config.yaml
norm_eps: 1e-05
attn_scale: 0.125
tie_embeddings: false
init_std_up: 0.0305
beta1: 0.9
beta2: 0.95
final_lr_fraction: 0.0
Each number is 128 + 32 x the weight over its row's rms, rounded and kept within 0 to 255. Layers, rows and columns count from 0. Numbers have three digits each. The size before them is the row's rms in percent of the matrix's.

# down: layer 2 MLP down (transposed), 768x256, rms 0.0672, rows 525-538, columns 0-63
# gate: layer 2 MLP gate, 768x256, rms 0.0762, rows 526-538, columns 0-63
# up: layer 2 MLP up, 768x256, rms 0.0731, rows 526-538, columns 0-63
down525 120:109144152114120136103058121158112091123091098151140152142130161102104026123142152115075119114143139104110120169116097091124157133124107139087135141083091099133116085151175104094174160094118139
gate526 089:177108093181110109092173113175185134144072101095146125159128097118129090093146143193151124166125146121164156150091134120123149136122105140128094155075146087124119145170101146126146070112112103
up526 094:073099127092118155172169130086104083136151173160130110092156141159100172165112108115094139086098153133131115115153103164102151085207137156120168109160155151157108137069134148144094159137106135
down526 088:125100111162102101145164143111172127139128138175161050092108096103112105093088094163162126119147100096153149136158131151150137139101097168119111163108253125077146115162135169123140158152165122
gate527 098:137143168176013146159092114143081203095107068087077143157115128073138066152115108128099107201102179125143132170217142153132093115124130156138158126167152062057106115121133115077171155139138136
up527 097:122130130133056174155126141154103125151103093091111133160130128148145110146116077135095086128105121137068139163146169168132083141161101202108176160132160093104105089122150111057137152174154166
down527 091:079138162135120143130126159148122133105094121110112173133153149142118113133148099164180113167107163115109160138143168098156156168082154161176178141112011109128087133102173101163122130103119148
gate528 085:145121079144148075172101070139077129115117118173146081173122120145116122157144165198122130083115126104122065086120147141190117085120144186066082112140128139156165100136137123163129185114151069
up528 087:142068077149167132137103130114188069139168128119141150091079129125142089079145130119161128121124154078131123124119146140152116058167163081116148124134096159101098094055113156155141061126139107
down528 090:077167159072129142159141150152197179130110134094193173145139166115139140145106085100128149141174144128129158173109151114093104111088103087115124136142091135085134115098132181087119084172123183
gate529 103:138140134089146144144099162111148107114165191122153107189108140116075150126105132132139116132153158166190141131071149145131141163159129182134152150138171142061164149087143147148147153140121107
up529 097:124120109183117112097131071148109142080117065146158138051135123139203116115126119115114139159092088100108113125177121139120133124167083104118119105118143128188099101150138125133098123107163125
down529 094:137094101121128151108130119121171125143120085130153094106114072123171127173152156102142103124139096127111116143139138146135156125152132125121118084089255120142114090152159125104085141154154127
gate530 102:154124145114099056171172099071114102166093153151121080195115125081153132178131088182111142097123114144145147176098124067105198107133117108172125169089166138117085132164090155082139108144122127
up530 100:150095131078145145112089098098133148194142130175164108148155091088165130188107133105113133166104095119134154098182106072170148098141072159190117117123110135114125177136148182112182099059149115
down530 101:130108165134184210117070139107166158131167054136137160102160125167162142135150128068142138146107092103134076151134108174155106158120097157137099094132001085125167119119154137142138107121133128
gate531 111:187174164152153096119114124128113202125113084139171111116098120115114101173144138163140169203120152156079158129093108162183181152143043054137121152137137145113110120146079134104146119173152124
up531 105:157179155175121100142114140135090191136103100140172095163105129112095127188142163138149148158119132171066138120095084157143122164110067061107097183126106121145116115174074113126140099150133099
down531 090:121150094122131167111089184125095111118150135137099160086097137153135166138119131138117117087128109157129133126109084121126084132176154120152142142103015148111083164104166113126116123111133099
gate532 145:138113154117112070147116170163110120152114192149134125119089133128074148176180123148162123118123091136120120113117087135146053093154163123150105233168255114139132168071136123127136113164153136
up532 126:131139170156090091144121149138094086140144197126158174123148140160099118125182121130134156134109076154126102114139136136156039100149155162151088129183135166131096179074119114118121132199098141
down532 100:144155115141142188108163144100131137129155081131161136139173123125157128089125116133131166112113153137127145148156177126124132158148130115116131028122000158127106120154105153142134132127103103
gate533 095:138091101123090080105102122130120069095157156147161150093126134147108131053113165107070133130035122153191105123175165125093129079139162141082130121135110131104105087106122102151091190115188112
up533 100:180108093106096154077069121139104156135105117169214121081150179115120122147145116146078122100131100146150139110124110098095102175179094107130108106158150152117143146179116143083084167121128137
down533 105:097109105100087184106128177164139079141144168123140132132092155150104121085107095157138066124118111114191147105162157092061101086134180133104126155112137170155138119167109146142097129082114155
gate534 086:103112109102097127153138077149148116114046105136148107116147120096076161120135138132129153170094172107075131125063128113124121131090084102165115114174134078117142175126089152080092157147112093
up534 085:140145150143152147117083155095109144139166169075151144103125116154147059114130145128172124110166084137165196149183107164123143126163165176118155095063138171136099105142120106151170093118156189
down534 087:130104129061126162165099103113140119123141128123126122115137116138160139120166160138181137127139098136131143136080126136124130137152144107102132094080245119114116130137127124103143083153072101
gate535 098:122185177108135173148175043113090188090100073162150134098050143118188102118135135100102098134103096111138118140118148134170112142100138116125061116135142105129135150142130158132201103132054143
up535 103:116090130135136063104111162088187118183180172061122136140157138114051116173115125157119115115115166073161101148129082135100138150147056119131199178116134145088127120100156131136126133072196101
down535 097:108153154137117157146155105122124119045090100158134141098150138132168056111152090107140134148171135158144129128104189129140127137120116144125092099158155115164114126123116195089141101120078155
gate536 095:188146127102153122126131148092151118151142126065165146128146117122200112096136141056138076135108108152118172120160198148092105119137101077103097141082163113139094123136085120142102078101110089
up536 100:153149129147086105088118094120157183180131118145113152167146095116196124174137159075124093126164112151152122087137154167114092088127131055084073150098116108099127162162148118116144090094080116
down536 097:126091120110085103061075062127099157160140134145136163223156133121095135147130173118154109109155141150141130118184187130139110100078133123121121098136062143121118104115139121112112136136062148
gate537 108:125153153116111175098140123122141181117111132147136131082125127076162158168176101174129170166137148084142133166070107126164083095082194077243138149137124140133135089175115119124094170170138168
up537 104:097068078079104131121057125117152176082125101148077150177093140165138149153071153137136128129086123109098103149173173037097134088120104117077076135089118161155171144102131161109171073129115115
down537 109:186188123144203153135146140201081115125149090114160125140105115111103141072090194151142086092112112134137132137165110081112134134152087061135109187124184090078071127139141143115127152110154138
gate538 092:102099101111136085141096187164183078161202127125116105127175161154085097084127103115073116127114123110155142137176159143092065183144112153091165156153149105088148145146204172147080139131143141
up538 101:105078137102091098128075166060083120123163132060099103120166090106136096135144090103143123052124111070154058102083095117122122153150116176048123101109113185174144167132150112139098197167123130
down538 105:133100153141094117128139166091125118136151107105081126127199045122131099119149080115132103080113127115144079054096120094118132088165135196053137116108080158122183146149192096160144185149127113